config.toml
norm = "rmsnorm"
norm_eps = 1e-05
rope_fraction = 1.0
optimizer = "adam_variant"
lr_mult_up = 1.42
dataset = "wikipedia_en"
Each number is 128 + 32 x the weight over the matrix's rms, rounded and kept within 0 to 255. Layers, rows and columns count from 0. Numbers have three digits each.

# layer 3 MLP down, 192x384, rms 0.0792, rows 0-191, columns 64-127
113164122126139143118131109153094129109143142128083202086168158152116064053101169079090106118144147169117158067132089098064154170158089111157134085178090146150090165157184090076121159120163208
161143119113123136160131118131093170091190076082116101123149090116063155121071154090113151169119159118097114116109150096107089088183083137168161118127138107192121129117140076144173141145062126
099107171120123138170158161101161117151113123085147151116083106126124097087167099125195123143206159080161144150119131134132114101077121113140056133129140114167122085160102096136138102105085103
134158099158105125116133153136130109140152119194070100128130150167142200112102146143144077134160081134123082108143176130203134195141135098141141089137123143079110112102073124182166157135122167
133110087072141130134139115173091116119071163163110104101195102143187113119134107128093150160151109075104154111155121100136181124093090111143145128125082127171125129128123056089053093170122154
136147082146097132166139141123107031185199163135104122121081122130069106126147135124180152080170144141137119089160153132146100118163154133119134094132127136118128119121120127141147079147113102
138064092097063137142189148152121119129066172090140147121134156152101100119119181155112168187124084067090159136109144158162174115165165108092115099064132179148098123136095162081176153106091142
111147118092169064134152101098117192102127073157099123142123089146160194079108120136130131086170178103135117187101196078075100180132175107075145113129161108108089099144100106114099129124167143
151114180130099181138120124188154123142136132167124115160132157140078171069148136144097143178137094154111175171170119163147111144157081092165173159143082102101109155203164160118139116106145134
087164130101092133127136157108167061108134091134133108110130135142094125094120145119109075152156088140132135115190185096121145142131130155202188108087075104123108151102119158099123126099128101
136101164086158140144075073101084115185168140136118156116143094160129109134097170209115100161140115167084150120125068148089126046117142115154118085138166130131134190149095188095101133149166132
130018111075114121173099058164157139109099145121165091134118147091141067085097151142063148114128203077163110159165092072144192155112063130145127087164090106144103163130071071194055141109128129
138069095130170180149113127038090150120112117119094187061187117113157109147112083094190134142112179128198096158127094157153136138174095138118155146131173106179131126148127068128141123173107147
155111057107097115119179165131130118089085155143130190142057113151165137122159135100100116177127119141110128122139130128073130139179135135088136096133109187108123133151130083129125118085150138
166089103155120127157102128107133120151143131079086122081089143110165121130102145119099125122152135121148142120120157139153145152165144086161134117109094118137106139158118115141185140065098132
044180177115156127213135121106126095095143114102109083125177121141150052102121134141110146054077135111107102153138123167096132168161153105121176133094124101160150119134099059138122139130167121
094143081120091088091153112147121118162147147148156093160111110136139059116143111120134111130105152159152114131091105164118162128125105122127123096191153087144103066174132146135169102130149156
076104103173149148196105112144151103087145117138158192107142152122205130161117196134056137148160113173153089168138138123089061099105109131155066174156123097113097132143137127181125207114191171
119086124117108197088067138139114069075121107089120156138155115062153086112206204156121111090131091178161079174122085161152163125077093128124097175127077120137085135178134157186183123048130076
083184130145103161103148124104128133112142166081104115110116095079108130126129131128150130112076101115168106118116106103155159117143125191152132198197184135155099134106156118153107164069150133
119138152130138156159169147104170148145176108099109095189113084138150132101126144143122130103079170167068138111098156118065149152099088143137097074167140168081148123169125091060135151128070137
133041143187221030145176000142205056188213153001095187174187255034148000081122104128114027066050144116150025111195039072223146048085088000169126146193183156174190111161113048210148089104080000
169129126114126137122089102140142077104155109105152115146213109128153115142129092139124158156106134161172127136181139112124067158110133160163165109157145128150132143184196143135178130135099133
161098122119195080071104146151126159187109186112065175171135114128150115139144136112111149164150097093101127120074133190122117090151144124130134174120116154043153082130124142106106138130109128
128176163104177139137181133131157083127117171134178151174164097122168179088034133103070094113081148149159093117135129068141075104143184149146166142144149161078132126176107123167070115135157117
130104099095129120049111078183100090118118146162103104076139101148123175163098099076143041162117058080163116142085095099068198175212120082140084177093097143099117121116086154141068128104138132
095150158191154179112166153117143094156171170065149098143136116113147099079090166092087155115145165108166122107100116180168067128138087087098139104116080145112127123189179179180116064081146153
101205147127165082078121175060138141092163147191160081114087145131171124139120057093114095149119125149143136170114102149106109137129063146114064151089161094105169136076163123068113125134096120
145117136115178117086069130162082125145140136122110115080130134095151165135151105165143167122101083104114133124139168128060108187109110145136124139103130074167115145076118122103159140169150075
156156166096102092141104129137147143116096092133056158155114131123120136089144147084121099108171107137181139138074168187130130210163107142161162104087116134103091094134110137135177136134107146
123171154147164110124119143150167170136131077133121125109138112114054133113122114103079153113180086130077141130164091136114120145134120151164089180190150113144158151129177104094126105207136134
114121124086128115191146105171133092116139125167139167137070100104128155129129124143151156146116157141097139126110133102111114150102130112137117152096165103106136151131161116167205169092159142
072160110165171140095071159123128100153079123143124133124144126154114101120186129107126109135191136159104103141104102072132115130116062151112143157166092143130078102136121059135111156144092115
148145096096071189128086113103165156104170125129172149117165134148101149076106117138120132074144143068170085033147160176143146143124045148175138172177112126179115135107160115145066105097081146
091090128080107140126144086107113147159094145067079096160122142166126048138128074133150129157093121097145142112116148114101101160117101192138131136138109134101112126167195085120165107059133119
167120106117231128101124097158171099136103124101073125123231136162114190188073070139105120057130190099175146059182106148082133129072102126118060142149058133153140144099132089107127054157127088
169117128112094163092093059165088065084123126179184150138152123148195110142139084110161133116110114119117142124122108137134091162145098124099138188179107126123084115115141124104150180163127151
149116136156080112027138085154089089143104127073150109163136097119121107100125144103076099111139176158085132127155157127142085149103130097179109162198099147128112151180104151115140143186147148
160156105101090104179064114182078127136118098162118119106129136128147111108068178124090186114135110106151106101054079129208109192109112120200099109150112108113123146159097127120148111118075144
105122173135070115135100091132124190190174114175054128118168162090128128156134113107161124049147168153168106085182164162115102182126152136163126143158126138115176129050132073062176099096073205
133172124162148162096155133089142111168127114157109161116120102133062079068147038169098128126138081111171147116130163153107140101175190108064103185110140085127169097112152171123154094155091113
150158133165114128135118102122158118147102104152106072119118100156086123166135134127081143095167093127160150155101110190136139130117112160104135087117150129079102121158124121067088114116114105
140197132134178169129152098085146100110199141119082197193150146157175090170145100082125145139179206165093126110105110105123071106195183105108142134146081165127149131144173148140204125113150157
145123220140118143120189127101118186103130130108112118208140145145161125184109119110179127080112159162095091075121128206102174099121087080090154186150186091114106120117093120156150105140132152
111057087160161116115190127066144123122122183106120078160150165060165137137107135156150134102173139120118122144174099158201145173076111104137138122110135126129133190135116147160158106180104155
112118139168101128082097158168070092132110138149149108125068097152163108098145120124160187127096187050101135131131156077161146126098125146064146108080120092129085130163152133166107138094148088
109135115132143100151106134088191089105177091160128131113164090120095108117105158078131145153138140119091134083110112083150045107111111156106127134099144117084103154119136130177125114115089173
161101122071137095157173115135080236080127167134086129129181111155160119085105140158162130088135130127161106171155145129126116134094106113161132140164080076116120112115092124111157163108105153
125159102116081152111129134117083187109139155157136140160138107150176136200075167121159134108133121143159120128159074130087216112093114151154177192159195119200139182087091099174099185163153151
164161086167183063138160091165067145121127079098057093099121145125092077108131148135148122176146081102154139052120171094133067093123131101095065110097117139089093083124170122075137100153126120
078096188118077113155083111146096141145096158106119117099148146124067160108138121092111133101132191162152092149083136074111184166170185147109185111123136094087135086083043131062177139168113138
149139153128160125126170144109161076132151152078174084098120118097159058138175138093122105105115121083197150113080091123144105127061144089115154195118131170146136104168129109086149117182094125
075108156073113161152131143092106166146093191105186094119155183129178126114142152125106158064107113139140112190135096119130105114187123099123086119108130139170085152129067089109091142157173177
131104184186118136115126135139092123109104096126074119197147088060158159145113133165145216168149051124217084153150143161159185161146090167116093146084133087118076190127130152135130116106091111
111146050134106143097144091063098131106147125178094129089125128151134175106096152176126185110092091133150174196143129153132187109134083110142108113120142107091149078124121038157071089035121135
071151167120114122138075123180151097124093145115121091169135123092081133110145165143182127153148152115157123170120116145153148163059068150168136118154107141108140171139141166104132113164130060
144131093180124108158111105098143107109131114182111097158122116090073162087075127083093101104093053148145129116121168077156144159115153127184113090037193088147146119085061144162138113154130122
149102125124142125109122166176136111163108185122141129144122055107155131141104139159099123092124085171173129111060108126168141146124083144127128108148084166132108159138121132086093082097183123
103116123150076163143139128127118109054154125112144143135073085186084141160184149152099108144104169190192145209174165148153125107094092138150149074152184115146131122140131148189083069134080173
107144145103183185109003048117121100124131060139168172086109089132108161113170147159087101135126170151159154113090165101122129128148141132178130145100087071149155180142080149120172072102179192
101135135114134086138096117150119154130107063125088147182091177091184107196131193131161090158149138096091092134168197151090168102167007159141095093143115195161191072108155154078058088168119092
198111126152170094108178216077138164164088065210100167137111082098169175144109149126134131064116120135109084105122174095132143153099125167155157142128098108172088115140115132172137084141085121
141144109125178100039158129090144104211102157153128192182062154160162116081185100106141156111104112173128132132136154109142131080146123139118133146079100117148146134150138116112071133176153144
135161127141121100096072115147117113179115134170153131109095097095148113100105100187122175159110110172184131029109130065110162119152186112117157080120087121155099125139173076148131080173076145
113165190125074106119150092081181111216072105095112102148145168155090107092126066175214170142154193140068171143122131142104074095051107131110146120112132108132136136193087133122135121141121096
071082101132131134142119096141147098171175134125163190127136153089215157111114210179102173148116142152135120134148090093168094115116131126138150131128152054108082132110147122114118140107102141
158136067125111134182159099176101115148126170170147123143119160178119132108088105185098126139131156113168152155124080093176100103172098143118139065122172088184193169134136078089117111093115128
135175153157097135154147118082118030113107160139155152156129119171130071132198083156125147146109116098196090121122086106131123154141104148076167076127113143145103205111186059133194144117153144
169180177147126127156135161169193136126162128112120111134137094180139185152137128148170132083171081125123121136111216167143096135138117130157170146125166138105124113089049149145116148109157137
063147149128127207121175111137166101132130133178139099148142081149137105093043106107149209097059173176163131102210100108166169111125133111077102152158107184169143098139170094116065137132093131
145121110156136093081132127137143124147133083146162130085152133142131126161118143108148148141136175121145081138185111113190201152135125083083142085161113156148126162118160136126118146146197159
094099142115080135084111129159118145120082151121144153121162125167155154117145074036149098134091195143114098157166124092177157119121121135144140125191086051139136165159089106157106146060134080
118127153087181097114152134109143126131067209111125113140087119137168184119137158090142170107124063065174119091165100146130128221151123113150156129176168155140177149137145101104127114154157079
197108123162072131138121151091080124128127092183123100128066152172124077178125087081172117138178149162128137114145137071133110116147125148165145075156159155145152188114161138136148164165203182
168147143126111142103131102161078092158135117145156108153095178163128187162118124134139055076042116106128101130069088179131086183101116102140129093121154132131058057111140164137182148090148141
117122118132111139121111158147083156140188091171155108150065127120147113182095173194105128137104104157141122137144096123151139124124124131071100119050135167159108079123128134113163119096124157
163133129115161133130156076139145125111118102085048126100151064107143136098078089135122152166129188137160147167122185172170157122093118068199151136159171119143157083149120142089110150104185108
157107113093187128135112175148143088118143094136129078090186088177088078134111101179165114104123155096111129107149152098169095119086121115156076154158156100108185122085138104103174129131127092
145166124121134140162127149111220113138151114129127146152149175132171103126152111161124156078165152134159112123175147141103090138096132144112071094143170138142087120168092109117106140155177115
156135118130160127154139077087135175147092162157138138099185111099082140120127157159185163101153146113107109081134113135148089136079117164167173136086090146133111108061127088105114109114105157
196151136112124157095128132137096092094141145118148134144086189140124108143128111184133092157151144112107107157176128152076150093126119104142149177140133144089088203172117145204113126148217113
190137140185118091092139166141117193118138136139070164169115093182106147115100131121149142108135141164165118145115111080119110114172134158150136133113128172133126140145125153101081092134137143
162160125099118049123189129086138192150078100168127087082066111145152127150091127129174124136118100092144137139131136100132114116133090119119150117091107096081091069091212115103157173127132110
144146106105136197122063148105153097124148145109107073082124093164150173219112068103119106144070167183131110152183182184141068219104128138103145126145127111049110118120155069184206117126132124
091124139102076170085180121127145146089098105132117091140159113149114147144146092149139069155172114163138145125106100133142112106190111164134104126138117101055172148111090146121150085146036140
172150130126181147140098158137120118116149173144121184145154094164105121139115117117115075125151135111129158141110106127194159078157115122150159127112089134141071206138152179135069095110158108
120127119103140054118128092117123115083136108138121127167116079150126123158140136139106225136134160146133122080080132140122151071132143076171099189126158156112103104138161197087107137128170135
126106207095180111149114150167125144125079115159144076101093087109080099157098148144120136201176125106108111098152126128128171143069126155153203158131227177139110124142144147099164200133140105
105197177114145134125066082083191152164133119093107132178097156148103118128126146069127100107087150104069120068075123162164109141148124125157123101152135160076167152127080103159172136130118073
145135152095124130089134127088188121149142131143138149207169158194112086128118116129100116093156084156152097148119079142150097068110142145126147086130118113135100094058112105120164176174139158
135163109157104184100156180077112109172111195114177058119090113040152142070085139152163138136118132093091113173148090122152156138116159168122090158144166166138135148061089122135062179174144121
201132097103108068126163163166127139129124086115126165098155099131086094162098085114186090136113147109180169094176175158080153107147108134077091099155122125139136139119160167096141096139112134
188138125165139131110185115126070128101099088144135167143166136072095103119059081129132121071110133092167147159160095139167094072112060142129100099148083156122112097157094041116072106098188127
199152157137145070124123055161167113148144113150126078119181154173162170155188115166069131210130149145139120101143164139168083092152124112066119136140184116163100114119129150165113127112131185
095106098117155107123169151153164113164150118166151157088125109105142136107117131089068107112126175139143154138075102084133118110115166077090145106127106186103157124165166162140147136074129113
087098153158126089175076140090142138150066130146153136120160153092119160143121120138155145080108114132151151145097141126123092114137143168145138132079068088141118151071147127071174135170133065
162097135149125111146099115198062105093124143132147123110153099105175105129157134136130117123139086143144147155198146091104166051173168139077087109067145144106147126091098113127117105124136076
124046131145082137096121106128114094072081136089206111132159141111176094130144161094142132105078111115118167188143198164133108159116236051179150094146134118131081134172116164134136143146125094
122140106162148146151110137189172096078112139102110148183113115117066126162074119101100146193127098060126097166126095125113064170119113137140217110175194174190149143084171140134100097139148133
178140102177137103181165176136119160113143142157115153137070119110087122111179118120094127161155141100163184160146078086118103127149064160144111138096165114152125134130082146156080146107101182
149140150117123124131125119120113056119089113132106063025200135144176151186108044095158119166047157129144144166183124180097136157157191160115082101096072114153119094113089125067105119138154110
139122120162183164088120135156159088140120186134097075154136159130104131100093147139150178101145125051118104161124120120137126139154100138165119100170132136131136103138135125136115130128154090
164120164087138151103084158083130091121149130134126096142100157160074076123121099127128116133190141148123158075108098116105141098044106083176137117155162114110098086192095111147100130140139131
112120127152136075112126075137086152176153125104069148131143184123098129149144090157147106129169145089162096166165138054098123082160080162085104138213085086132115113099102128110133150076108147
143133147146096096106143229125156115149191147139159145127166135158098125175124123177122111086166079151173127167164125151164142130129127113143110138096059103087131076138129154097122189087148129
129196073097080103128083166152153119139111114100129140167159125120158186086123120138156111136157156126183090170095125146190147188137161064137146136181135140108159116159073121091179108056097110
127103105153149110115082095120127166109167121084163090187104091146163150091055156158145102080100140072127120170111121174140145140178104095163170136171134092082143148128128110136151122154133180
144164119091153164109175111169098112144181133142130131197129080136160163131155155126098198088143133162074135125076185151149113139142165131129096136098140188071101133195083103104133163110081144
111115047048117104160119121117162120105159181083131141113114096076085095132109144081056151122168117148139142146126075161100194102127113112217116104171162106165180097123125072116106125223148119
131129105160159098107117129127099137127182103101133125175085165084154134146113136119094165166119151147098126081085100147177182178152135126100107108107119164110106088139104146201133093143071137
080145193175118194140186147192163098120082090121083118143133122114123152130160125119129106132152104175177135125075122135137106193144180134104120116156149095202130129126145148159121166120108123
104128188092128071083086138103101152184084113114161169141080139146076082157111145130152120106115109163148133153135081075173096129116140118137129160102122137123139097067135114121148162099186136
118150159189071103121104096105115108134159142132176114122135087163107152113142138057094177168149117045147146065090071120144095084155119130157116108153125134135115130146121106089087126133104146
104108128065161170130109079121156057101136082105067140141120143074128161070143141176095108140106178102109191115125119165138125122133063165116070196163122159157111142090157144191151079167102156
125088149149129157174155139130049136202195109120094121083145116135148118134166089168095170152151109145152178169137089142091147067182118100090143148104156103150140121143084096114134191161073127
076107113104150084143098117209157173177173154133094150151146145125159120099143154186102115155136078139138141092108183142145157133116152118085133175112111148077081138145159173121072206086087109
115100096125197074123065113176177109082166163151129117161106137218082094155073117129152091089136136167175152175148143132139122106105104147174167123085062125121164131169162121173118145111120134
104142090109121123167090097132124118101105155152131163106145132138077118142088155113142132191153127094078148073075108138132185120152139130150181107108091156108123154097213121088111114125131141
146131109114149087159179148116130134094099119096107124111100134157144118113088153129104147163179130084159139120131088068090132088137109147091156109091137091157067178132143065154146143112130081
158129091138153127152192128144127126122112120114157145154177119105137163108143123114109103100105125205151108172144112126072155175132139126139112089149117122155165165128144163135098127105176154
135176169112162120153152130083086156132130192136165168130101128176067123127149109126172118157177114164106139146163158100088161125147142093189149156144158097157181077060129144145174139178121166
172145184152087160166138141088168099177076150163140140125146102151106153154120131148170112158164049134104146103155134115154109178063144139135137140072074125132153036097113143129172123110086131
103121086096132175144147110130119127168127144087060087126144153160124144160139160126116158158148154133174131128085124157143167092161181154149128057161141180130145200128133124126129098214131128
110112086135119095120165107146110090148151170180146142119139130113185092094152223138195115096119065107219133141093141124128159060139133176097113068133132102154078165134174065092127130132102094
092168106099103095129165107099132147087151105153185082078149157153104122130122188072189126119184111092085134131069116112139115124124114138189140095150133136086134172092133172138135136100173105
101145114118139113135150153159124198138141139162123114088067136121132117115140137170124113140055138104115114093087113089102134085104107160145165074075123127121099146152173111130108093124082131
070164102124092163158108109150169131109167131098149165155144146128154178103125098172139131082135149103093102086093173116116150111127077149104118111140135146159123144178177140097089135150092130
141151131119144134037124123136122051125134112120092148113133133150139134106146130128129166129111178109074129119130142169133128084186173102151138004093183110093083162113181157128043080117128138
119119116127107140146146120108139126090184116132152143087100164090059089118127131135120134109164116133199190156116141150102170135137130171098175115123151151165166111162133153147169087155178119
120190149163135194042114150127146108179143098202186121111133092117132142081094130150071146147103113169145156165106068089169131113131104082120156159145136075105166099193040119133100088137073120
090129139112104146140098181113149155090139123111151110072066172132112183091149117181119078164150091093147138081137107107089133130153129117129134223172129170140193150086125134134146125089085112
140125135167136092097131130118181134105098112170145137144153139162106110117101128184108086082101066156175112120145165146153193085155105153126184125172108156150078058177073099139177167095141064
111115172091131137139162070152072153165138106126145170135156152114124200116125140176169142147144162117116091160115097143115188154138102163183092134125089032142081068157147122084123049150088160
170080141149153115121126117154122067060083121155161116069132109075092202105111106095137162111144147135111150159043121137103116118145071170130150116146128139110135139119165082172110089107095094
113108128172082123174121121135138132100129097129094148171209088108116138138149084110135141174171083164142146126188180110147132190108098087096127134142117100170130202107083151123127113135089100
107087121157167135142107223161152135084131110133130158124118104177157096168127117123116171109061121101170121066082163122154102153106123126110076165118161150100111138160133101159082078173149098
092072112149085102113075164134123140108118112188086135121157140169117179105134184186112135131144156132147137094144136091130087162167102168104109098167148139106124137163089152138144118128159104
096115119175143121137128116106110115120090089089115135068173216128112146063114181147110122121155144101086067134078157138135167163157078139120145093109154131140102136152128114086134116094093119
101127143128179105160136112172137140082133111090160133161107148143167110122150121133112164162165141091186121119141130124170116207045148111170145203170159098082158161106129197078137076069186118
155083186137139112114146132175132106110135134131116055149115133160117145082135132103140157104135153092088145145099166168076157088118148156125191119139096113077169108126116156097159107126111114
081113114104076096115112133102079126122156146100122141037082137106176119138132156103206139102187111133079122133110119096077113080098118127098164136160132097130140090134080175132134096164129141
108106146133167105129094130111173132088088146136151136131148133145102159131126078107106094165079132143087175134129045139110129160166118119073105107150113146169089126140146107131113141151056125
083141120158136149127091146085115081164105139138128149112106116151147151134131038143146132162157102095149048089126148105079145076158081114098153132188057126125151089132124092141125164141096135
150066141099144126177153122155133113158144129094125136110147131077177087194098137120131096104140167078136129112129107138099131078083196121139110145098139170163070125155187133137136154120100085
107093125106132072117122151149120142096147144150161128145133115106100134076111100083180129109050117179163133106108142087127071119127116132136155111145080141102205185115086185087111165107137106
131115078100144110122153095116100156180077096089121164149148108196072112122128080183127102122112160141143107140170091129100116174095145139096135153124119122107138111151128146160144166173143191
085190120086182097139153152097143154160151088148151087078084162126113129095142131101170162132135090196093146111135102149115104145158136148173154162133141094069155112143084163134156168082130110
154133072086132037132140118100179137160132111140127124191114191131126149178127124103071113083116113150167123123104100163127165172135132087134110072103142101097046132116123100169120118126144162
145134140156079082174122066139119074149168110133127118192122159134132114152109119172136153128133088121128159140098080154066155091128190095148128132153094190162103080143131151107146109122197150
186110168091113093203133136149096185183164115119103130144184151129133142102129074144145101170161127138121151089156072136096134122105155118128152141137102145151143155151093174133190152110059118
152182132092087157129151155111089090094124134094179084171126090139169152164139148147159094079149119116126143159107125154169193136157150105127092137166100071107131103158127085095144100076127154
163118149117165153143078090129143154121114144128086134193085185100131093161099088094159104177144066178129178138109129100128125107155196169116194132073110132095158130163160170143097084103150142
111226153134147139162102170097149082097115103172142081141126088130167103130122140099128145168115100206102102160073067101117141155158112131139155168136125183082174060115174121142141133141123118
168138123126121121121103084143068178111098155119110100157110101080072155133161084125105157060064118107125042123129117153120136118124103126141143073092122090182103188149110123112074193112152134
121137119202093163162105118106115094147146155143087074156121134130223109128115119143170134120119051090156092125140124179155153023081111128140079100062133166135112103107019127182094118093140119
059131118135083151105128110163100084118191074163140110149160072165171106176132155149110117133123156058144103120090154161138120126149095144155189104175086193118062140103156115142175096181116110
107119117120127143063152137124140120121139093099148093164204201142085151076096151140108112099119119089156146146095114144088140079195116118095105145113113144111112102052036105076162119144081147
121124155141175109167061192127221127152084152113167070070114146032173181144160121111092177126117132138193137111127133079129138107141139125160136154091106192156129126152174095153136157119110108
143113159162101160156171076124132209114167161136149147125209099061123099107156127096111128131210171182068166163154060101105124138091160148155121184125136114164150152156083123125161119121091135
135164130121141123140147114112168138130098140142121165188111132181158121154141166178117108129143133100140094156107128159160082158135131172101078110121230074179106173103133113115172126122123180
111107116196159130150091132150042122100088086160111074119172135138113161115152143180083164107149105147139143169151105071132148131099147108097172110143186062136151124147068099144120070180156137
109144050154112175105102176098111115137126172112090131178104121078128129134151109075168072132111138165124122131176143169095162102114172124125154100129145142104170169086122100211097169135128112
109138112113151140103128130087166176117095106142164119090120153159164126108070149077100123120132125088151184144133120128145141144129107105143149107065109149132091128159159179121098084137115066
146141171092084172137170167113137137104125134142131155087138155148138185187130141120119210074166154136121084137154140115111113131160087120123220107112143163130087127116168112135108154167162081
167136115117087074135113092110179129140123095117113127115180122170114099134142161126152108178137135144090124161100120150144151186103081105139200154101142136152109150199175173070142148062123117
090128139161146133188182129113147076161178176126132112101130139141156156137111199154121136089095152097135123080134153152048178131085127112098095125119138143107171115104070105149148145129121147
143135178071112065103080131120081164115113129125085091152138149094148146117103107194106114125122114163137121092179163153102174145158123129136095124147180130182129136107097098081131038072172133
150111097126120135155125171114098120099083132092164137109154129139102122166154122188082123134114115111150121149140131125113128140155116165132114137091082138118126128177133143131139132156106114
109098122166127114074095123103101094149098112068109102105163098104106135104158146146114116130199072157168141087157117150172117136134148121125127086141113080111145151078118105194136113137127135
139066088122121087113055112153128156165102127104152135110088108125118121118182164114151120103132177107114108120140144119210167151118125192160080156080067157083092098153131143107113096093133157
112094126089098102117149126099102142092100167146124090141082103132162160133124069166083127140099121082151138190166152189153162144134127143171165187177134188181154148083123160120151172089088113
149157105140121068141123133127137131096133141153106105175111130196144142103062101117145143098099098107145134136153113182163132195153182153138141071156178164081140115077174139106079113158137193
124130082111141179116105131123121118155107136167160109127165093124128116134074211105135166132175160143129105186155150147137233150117121117127105105151144170138132166085104104111125133106151139
118157077125110092166106102117158075133112153137125123134150149104128111118097139098128143128127106107115102115115138074199146122108127108157135164122074170152155150079144157110105123129122145
145125145093142149050094100158168119196177108132090189137101134106105087160124145058119136073115134153107218114086072159164124116143136146186110126096067032209177120156145124164106056181098095
147141134104194163091141127099134117154167112136150175133099100157171134131150161132107112151093142139088135125166094149140078095108080159142141030139161113164150100095135181119152104110157150
145169110145113130115124128141151107170170167146086158169096138093150109146051139164129170120124115146120084117135097100121126136102105080161167121124131119139203161070191130177113198108154100
106122140099138200143194114127146151184162146131138102119118142118062109129068166124129115136149095127138172150080098130093148135047110100155144121121119082153158065060111088090148110116132106
160136101109128121130132127127110118158145104167141176171160159172111124161072142136148124152151123097123139099127141203179061153124074163127169123142168119110145137104143120136159104121132123
106150098164108166125085140060103138109153141129118067122139114118137137122103064174110123154116122166165099162132115095153060113133137085116140120176167161122120131119151168155174099095118123
086164158097093146118161097128080110160138154156111161145117133085159186066128097100114108120152121114170112098107145133155154139150119149104105159159148083115127175207113145134126136092098126
105119124099063102186116118105021104139134184127159151143086152132114118129107111167166221149170105153150165090151173123115143180050171146135124148130139124137079106131158149115154104169101161
094174091096113172076130120156127128159146208182176114141124125160104096061123127099085185153102161135098122091151138130174120088156154119117134107139157103116139093124074177158039062067174109
106062173133110189113165147156129078124100142146118165128104119104155096095191065079146076175081118139063158160138170100147096159093090054151141138122101184130124065133118135145085088124175130
103067107143078113133093210131095133146164082100130111124156155132110109136123208109118143115159169173154086091106131118140108136152123136124109105111127104159135138172146169099097128076114150
149133160070152126111135121142129147105131098131108139185110083134152141140095101120190118164147103116133120141162170209135192154099139107132160112140081131089126104131116129068188138138192128
123143150227084157104133160077116132125118150140146177138095127132101113164137123088147108120153102135133098129133142173097166156069113096132129133136137136124117170114146073139103121118125125
038130169100112113125113129147182137107119095134116144137153109119177181077160110136153129139116081064086119159099128182166049186113153105074149129153154138143137109124212124085138143130125111
135146129095159132089109156105102111112143165156128144135135106156116167101113077119165158128101167092086118153105133081076109097143136133120100143124134093142176063070109126162100135143209123
147134123133119089053128117096109124170128096106192141149088122118115120128137188112152155118139118131084147145126081151173124140098157111136131102174117118117104132108129123138150014099156097
175087161140117145170124169171107117075128088146115150082088157110128177080165180173140093152095110153175120167138143115077159138121103201184041210122181075137155097111107149143058069151106061
108122124146084161166107167152120138107159114123112166139144148105158144182128089085054139133135135167164168104150144190077136154141110135190126144150137131140086102144129186134104149151082135